config = dict(
    n_layer=13,
    d_model=96,
    n_head=3,
    n_kv_head=1,
    head_dim=32,
    d_mlp=256,
    vocab_size=8192,
    activation='swiglu',
    norm='rmsnorm',
    norm_place='pre',
    norm_eps=1e-06,
    positions='rope',
    rope_base=1000000.0,
    rope_fraction=1.0,
    qk_norm=True,
    attn_scale=0.177,
    bias='none',
    tie_embeddings=False,
    parallel_block=False,
    init='normal',
    init_std_qkv=0.0776,
    init_std_o=0.0152,
    init_std_up=0.0776,
    init_std_down=0.00932,
    optimizer='soap_variant',
    lr=0.00817,
    lr_mult_qkv=0.4,
    beta1=0.95,
    beta2=0.99,
    lr_head=0.00969,
    grad_clip=2.0,
    warmup_steps=124,
    schedule='wsd',
    decay_fraction=0.763,
    decay_shape='linear',
    final_lr_fraction=0.05,
    batch_tokens=32768,
    seq_len=256,
    doc_mask=True,
    train_tokens=120900000,
    steps=3690,
    dataset='wikipedia_en',
)
Each number is 128 + 24 x the weight over its row's rms, rounded and kept within 0 to 255. Layers, rows and columns count from 0. Numbers have three digits each. The size before them is the row's rms in percent of the matrix's.

# down: layer 8 MLP down (transposed), 256x96, rms 0.26, rows 222-255, columns 0-47
# gate: layer 8 MLP gate, 256x96, rms 0.284, rows 223-255, columns 0-47
# up: layer 8 MLP up, 256x96, rms 0.267, rows 223-255, columns 0-47
down222 104:157103141127119154119134144115110114117167130100152139120132182105147079152127053097092137080112142109158163124108110154086153180122143122089141
gate223 102:162104115141127108106103127138144121102134155092109142148096108180138084122073174117083127172122138111117167127100136097119135151076142132130115
up223 100:106116109149108161097124105102118147098098160092120126112160138164171139130158118166171130125119177156132146105101154189114100141128173164152136
down223 098:148152143121163080133107124149114097106128077125110170133106103086106106126072123166140104132093090077146196135130115111106130128124148130144147
gate224 102:118134119156108112110163102121093089160146111104110099152087138169119145103146187162113140158132146144129097104124138166120107079128120119141129
up224 093:096119133138121090148154117101131150143105144174115122115129134148136115124102111111161085111155148132144093088132146106128143193099127115073117
down224 096:171091112096099141120116148141139123092117152151140105119109093118180114144145147157183132162138131089167157105097109133119157135103152135117138
gate225 088:160122152148123130136152162140100141170101100127094149097165117171156157142179125133119123145170092129124140100135165152123100129090111150153114
up225 094:140123140113157145101155120108118167122090084116116121130152125163151151132146109155126129146103152171157097114135107162106095095120103153147122
down225 092:105157134085134157115136122111163099110157187141150159193097173091103105187163098096141127128146135136138115136138126114122130110117108092129124
gate226 093:087143107142091149153162157159140151143140147161160109168143130179137133149128150140166156149113104129125128148169110148119082166141089166141131
up226 092:139142120150112142149128132150106121095109097074143155109127102140112156141120114132105081108135130128131056137166132191175128140126131132124112
down226 097:093152085136086175139094136147146111138123104106153167133109111138096160099106131120156120128160162124131102071125138156137181150137146132117135
gate227 103:122119121109181137097108089077133156101140099148136090105109129132105149100133133126127150173123124130080087127140147152117113147127041111129128
up227 096:075087133116148103142114142137080097143085145118124125143117081135131130129118125137151089070132131107141123118116114095106142156142139163161094
down227 095:134139188118143139204137193127119143163114082142140135115098114153167132134127090133114115161148080120111138104135112116162142118134123119128150
gate228 100:111144098152106145149130115112128119153130121094162145095070121178127120126125093127162113134128096127145126170101111131130146101098104122131118
up228 094:073134108125103105127139096098168148122113109162098141124145141139150142139129153152104085134098156126077086112120126128125086106139101114132090
down228 096:097104162145118142148129115165096133141148136130104146111143151096135130101124143129088090131151136123103167112130128130134145174124112140144183
gate229 085:128111128127130162136124137098158093123127087113130147175077139102107136144144121116112165113153157099152130134115124130141167125144140096172162
up229 088:095128130138162178134107155121140095132183170111152120140103122144148124108188136130164157115150120111104134167124137083159143146117111092131111
down229 091:111121112190128155115115130111108125132096143176113116110118082125146113116145138095142111164174187119131129116114133151110153118120129138089130
gate230 100:125119089124075120139107145105122152146086128105141114144091100141104113144162138136100166179156125120145127165099103143114139103112112098156097
up230 102:096136114135148095127122131115136133142078119111150139155139166127112143166129109139108113132107112127162143131124082113141128168150142161160110
down230 108:166128151136158134097174131147164123140167138134156147134096138129167125125146172139104167126133134099121106166091132097106094166154105131123105
gate231 099:110115120176127172135179112133112147114143117135109048158098146142079069126139152113113136114127165145130155124129124133122127109186095122123094
up231 091:143116132138085124160122137085082129153130173138107124118141111111134087153129167120135117096101152154121161094164107122132159110157101163147124
down231 101:096129156096121125151146137133113117143141161132138106141137118147163113139151123114147163085154153171131150102147143125107138122123103123129185
gate232 093:120159127127118161120127142149141116123084167181092129133119098110117156156136108128115120125138151158153115158135106099124121118159122132120116
up232 103:128113141104117129122105132141095144148114110105160139123126161124192118144127129095145083125127106155120123128157164137111130155133080179120153
down232 108:159155149116113158054118130134092139166109129115149114160127120102130130127129137145132096130108123075170136115111119158143148134120118136099127
gate233 103:106094120150141098161154115150125090165097146136140135120114131179099105112110106098125057140163096131140103138115115129123121124083136171115119
up233 097:111093085145121173147131140131156122142107144136129115169169145165153122146138126164138128118140116166128168091126108097147136095134134162131110
down233 100:130133093146134149116159130160159145079105119168135103119113112093148110099122127136092095164100127137144082143149146122121141148159146127096099
gate234 108:131129118130107144105124116141132118132165148114112121156129165151109119173172119132148093166120084144129120103136106105188175134110120177149095
up234 099:175098108107100143119148143126129184135150140143144109081086104113130114082159131139149133122156138170160136124106103146131140122089119067105104
down234 104:071186169139147100120096124119146126126138122133116158119160131152135140118089133140147122139112100125129077135133070114142114147105120188116093
gate235 087:108129125120152136123145129136114131111150125123098116115115108129118163125178146108099150173147082157115149154145158142158124152158098108111124
up235 096:136110134135115133152127133178138134166125136158160118172120132147100130137099143130174128154110171148131101098159184116114103098163115145142143
down235 094:152177143112062135137135143119149087144134114126107110130103112138162143127061148145103154127176160138128139103111142176140168121112155134122160
gate236 103:152101119125126080158115125130137146131076186116102087096118102139136150122120117121132136115165116150117120079112143135152123110106131124132128
up236 100:099108144135064116157101151108110146119084134165135139162118153166108127123132149122161128093090127164101124184148119136052144144093125123132081
down236 103:083141114127183099109144156161120156148128140130105146117122153113179123112141106141113105136133153102105135090099174104132172094162128118151134
gate237 092:120124117128101144108135163135177137110129122132135103100126126143080111089113149132132157136126148134086130091094123102118101162160090095114145
up237 097:111112093159150112119095129080118138217120145134142146127136123143178154144108172139140148101126106177171128149126126127173122142099112132173117
down237 108:147132143117094130108087076119105144148085107100130136132150159109120117142148138159149086141139178124182117165110114141142135174098158116142135
gate238 101:153133151157143146141136131106131134119145160111127180101091145138138103162108141139139104136131157126112114098171112163194164168116108134160147
up238 100:126099117149113168147102131098129126101109106099138138144130130140120127143131107106119092136158093143144123113125140129096109135129139161102103
down238 097:160115104113131113132153141115110120078097124105115134141110131128169142199125088130151152151192141112148084124102136146104150092120141107135142
gate239 097:157074181140171135128179097148084143141099146170107153120122094091131120092129163161133127154123088095122138112150108135127144113108059142123172
up239 100:087144104158175138113151194124114125127109114079121097150130099156153126118160167135065115142136128117125134148153092160116161168093169113153128
down239 101:161113105125126127122125128115081140134180137171116123130124123117103095100106132116157158105133103081117164096112108122076118132120076100114125
gate240 095:148147134126107177105120132117121101160104158140093132146145112151125122154136115126106101140133139111137175121130152122118135121071155161126151
up240 099:164093118145128125090087124133122103180096102125132115144104114186146107124146118141148133120155118093132106135122101141150119141128166105086136
down240 100:073115147155118146091134069120126125159113143111145098112144141147160137164119110101142150128120155105120072171147097086115146154127173132133148
gate241 089:218111115159104112132131078113130118151130158159118133110110131085114139119132121134128157142140135132163135175102156112107111114123109087111141
up241 092:093127115142091118117155147120115141070109137111118161118093151190159099119140084112123139153098153157157125137147129113098131086105112114102101
down241 096:148145123124144129162135135118141117174090123152122130106152104162142091153105167130112121143120151159135119176108146148133133145099112063145105
gate242 108:087093128128124112139149095107125136152142123130108114150191132172119068142134176129147117155139128121142151149132110115157085095112126083119131
up242 105:158157124089122105104095137148095130168113115138123079147159114130149110116107123120181124121147139112142122142145146128129124156158100161143141
down242 108:110125115168158133145119128103108155097091115161117175115109108095138135084124156118138081129163139169126116129148092103122151114127114152189139
gate243 098:133153111107108196132096145095147145137114080114154089128099127148143083089119118150101098144152124145132114071095111095161120170108111111097142
up243 098:151127119165138133111127087106127098115151130126113132152138143136127195147115103112145144141169141123154110160147091101110115103134105160156144
down243 096:088144135109138147139106086126160131128135106111133141076133094176107088133138133130121134134192090164120133130096173111146115137123127113169114
gate244 101:124075131093129105122140142155122117119132091144126143115138148130098086144111138118167157138141093136094131093146144135141098146139145176141106
up244 110:126095128096155109096138137089132141105114110105116100064170140149129095125186117103102117113125117122100152119139135135139124150120181137112063
down244 101:130114116120146118149148108130128091159152148126160108163072128135148170127154138101114123130102115117086132129084116124138128084161088137098115
gate245 088:134118126153138148119131148147118121155116101179133100102135128159135176115090112130087117121115108130113134108141164130135070108125124142102154
up245 089:129143120141124123108146143081113154120141130139108151112166171163102148122178107132066143108115118142175132141131157108147123097097152136099091
down245 088:165114118092105131113136139138122143100111134120121094161093115141091080150124129108179109160154157129127144143153145136114139152119096115165153
gate246 086:156122149168149086132082149147119116140143187122146085158120136104105113128125111151096136122171173083151118145128134101103103090119143164115103
up246 090:105135134106139139121166125157130134118133154132128116152111166133127148131109131110108176136153151151113086109180132129137094187139127152144129
down246 090:133125115154163121135099146079147123132126156090132144136163168151132129126089104106144139107139082150141139107131097095088117118109108132124100
gate247 103:121161157058143120099148095180150143140140112148114166186085132106149114113178083149135117113147126141160124140122123109133132127113117128129114
up247 099:103158118131090117104140150174129128114168143116119174134139134163114100127152162148164154096103159118147155156130100086177143124151139160108144
down247 100:134173128116097111156152163130124104161135070135133154137130185151142084134152136098201152169114093130149113135143164134125110138115118133111121
gate248 090:160144120101146100099135174161131129105143112102135163124101130111122116162136175128087129120118113163126120146137120166136165136171104096189160
up248 091:093174154163099102129107134088143122114140130127157151136136113107120151131186148125156111107155108161113124150155122106122142110078122125151160
down248 099:144083120079141130129126129130105152102105151170137155138105090110058133173148130119116131119130099154161120095111143147139150134125109120184160
gate249 099:099114084124114121161138090115135114111098109168086098102115113113087081149153136121136107169133130124126147125139109119122105104163139137154132
up249 114:132117125127129145176125134127139151113190091125157180136157157153116153100107110139124097122116138129120151135072133128153140137096100123098122
down249 101:144135124124110136133134142100123132161142121111159119137117147114118157090120113095098128097121140119118128115130163107153191126089126138125099
gate250 106:156145091119114130110103146130184105081139117151141123132129133126173108161132108174140158137112092131117109117180121124177113115133115124130127
up250 106:082158156149158110157145102158111104131139138155134154126122098131116160096089133159119132095111160100146131124128081107121118104097131155124113
down250 104:156127145159147107154151079117115103098137088136141160141131122144144136127149120137143125131162104120137141075084132131096132129142098151109111
gate251 098:143115085100114118161142086086133100105104119137108129104110196124130178125141106166116130134127091186113160102118150121127136127154116143118134
up251 098:139152151145137116120097117131134138149140122092135123104146106120149137153121170133152133135140133097124127166106147109127120163172083136130153
down251 092:110128082154164133125135127105141144141082105095131161136139142126128149085150117116130163102168104117143174107109090124093148129113125145133168
gate252 113:137126109092073123115130089120136122156124125151141101133112121144077102163112174151099158085122154124124072127145148116140133165136154145119144
up252 117:120166112126122140134137129126130123127140117123110142126130121124073128136151071144146126109092150127106153158111083145100110153109136097159145
down252 104:126131142174103168095140120129112131148170139099187115119184099122129163100124151120118140144128087167148138137123157099155083168123101137128120
gate253 096:125127107127126158164112096146104071166113113171100117122129131132111081135150139122143137150167139119177137117167089134101146131109113128129100
up253 110:144127141112101172082120126101117160112177120130175165125134137115114170135091133144112121098123108111091163135149134101127122129092122085104125
down253 096:115130096103132123165106155095142161158164139104068139116166121142110114061148117109082157091105129134130179114122105131146118151122128105143161
gate254 090:147116117148135094133140131146117119142087121128141112145109128142126153167111099115109152155153122164120139108118143129116111105144142132128099
up254 091:132124148125114116154157087104141133148165132110151129146096136143122177126131108078124096175170134129128139176117166112166165119121101111101155
down254 097:085160123129149096127155170132143180133117123124144133093137142179144173119115155093122151177114141160117116108132144124137153151134127137180126
gate255 105:177145125132133104128148178154139112111082111127147147171131171132117143098145166142115087102098134151116130140180125143140153106144175099107124
up255 099:121117109130148145152123110098108134105157146125098107129135088114113178107084150129117112127143150137151135200141114131121102161096140166113148
down255 100:106158135145157125101099149109147126132111135129082097131145096094127114133110121094151126122163129101113158150099155124138125165105170142130179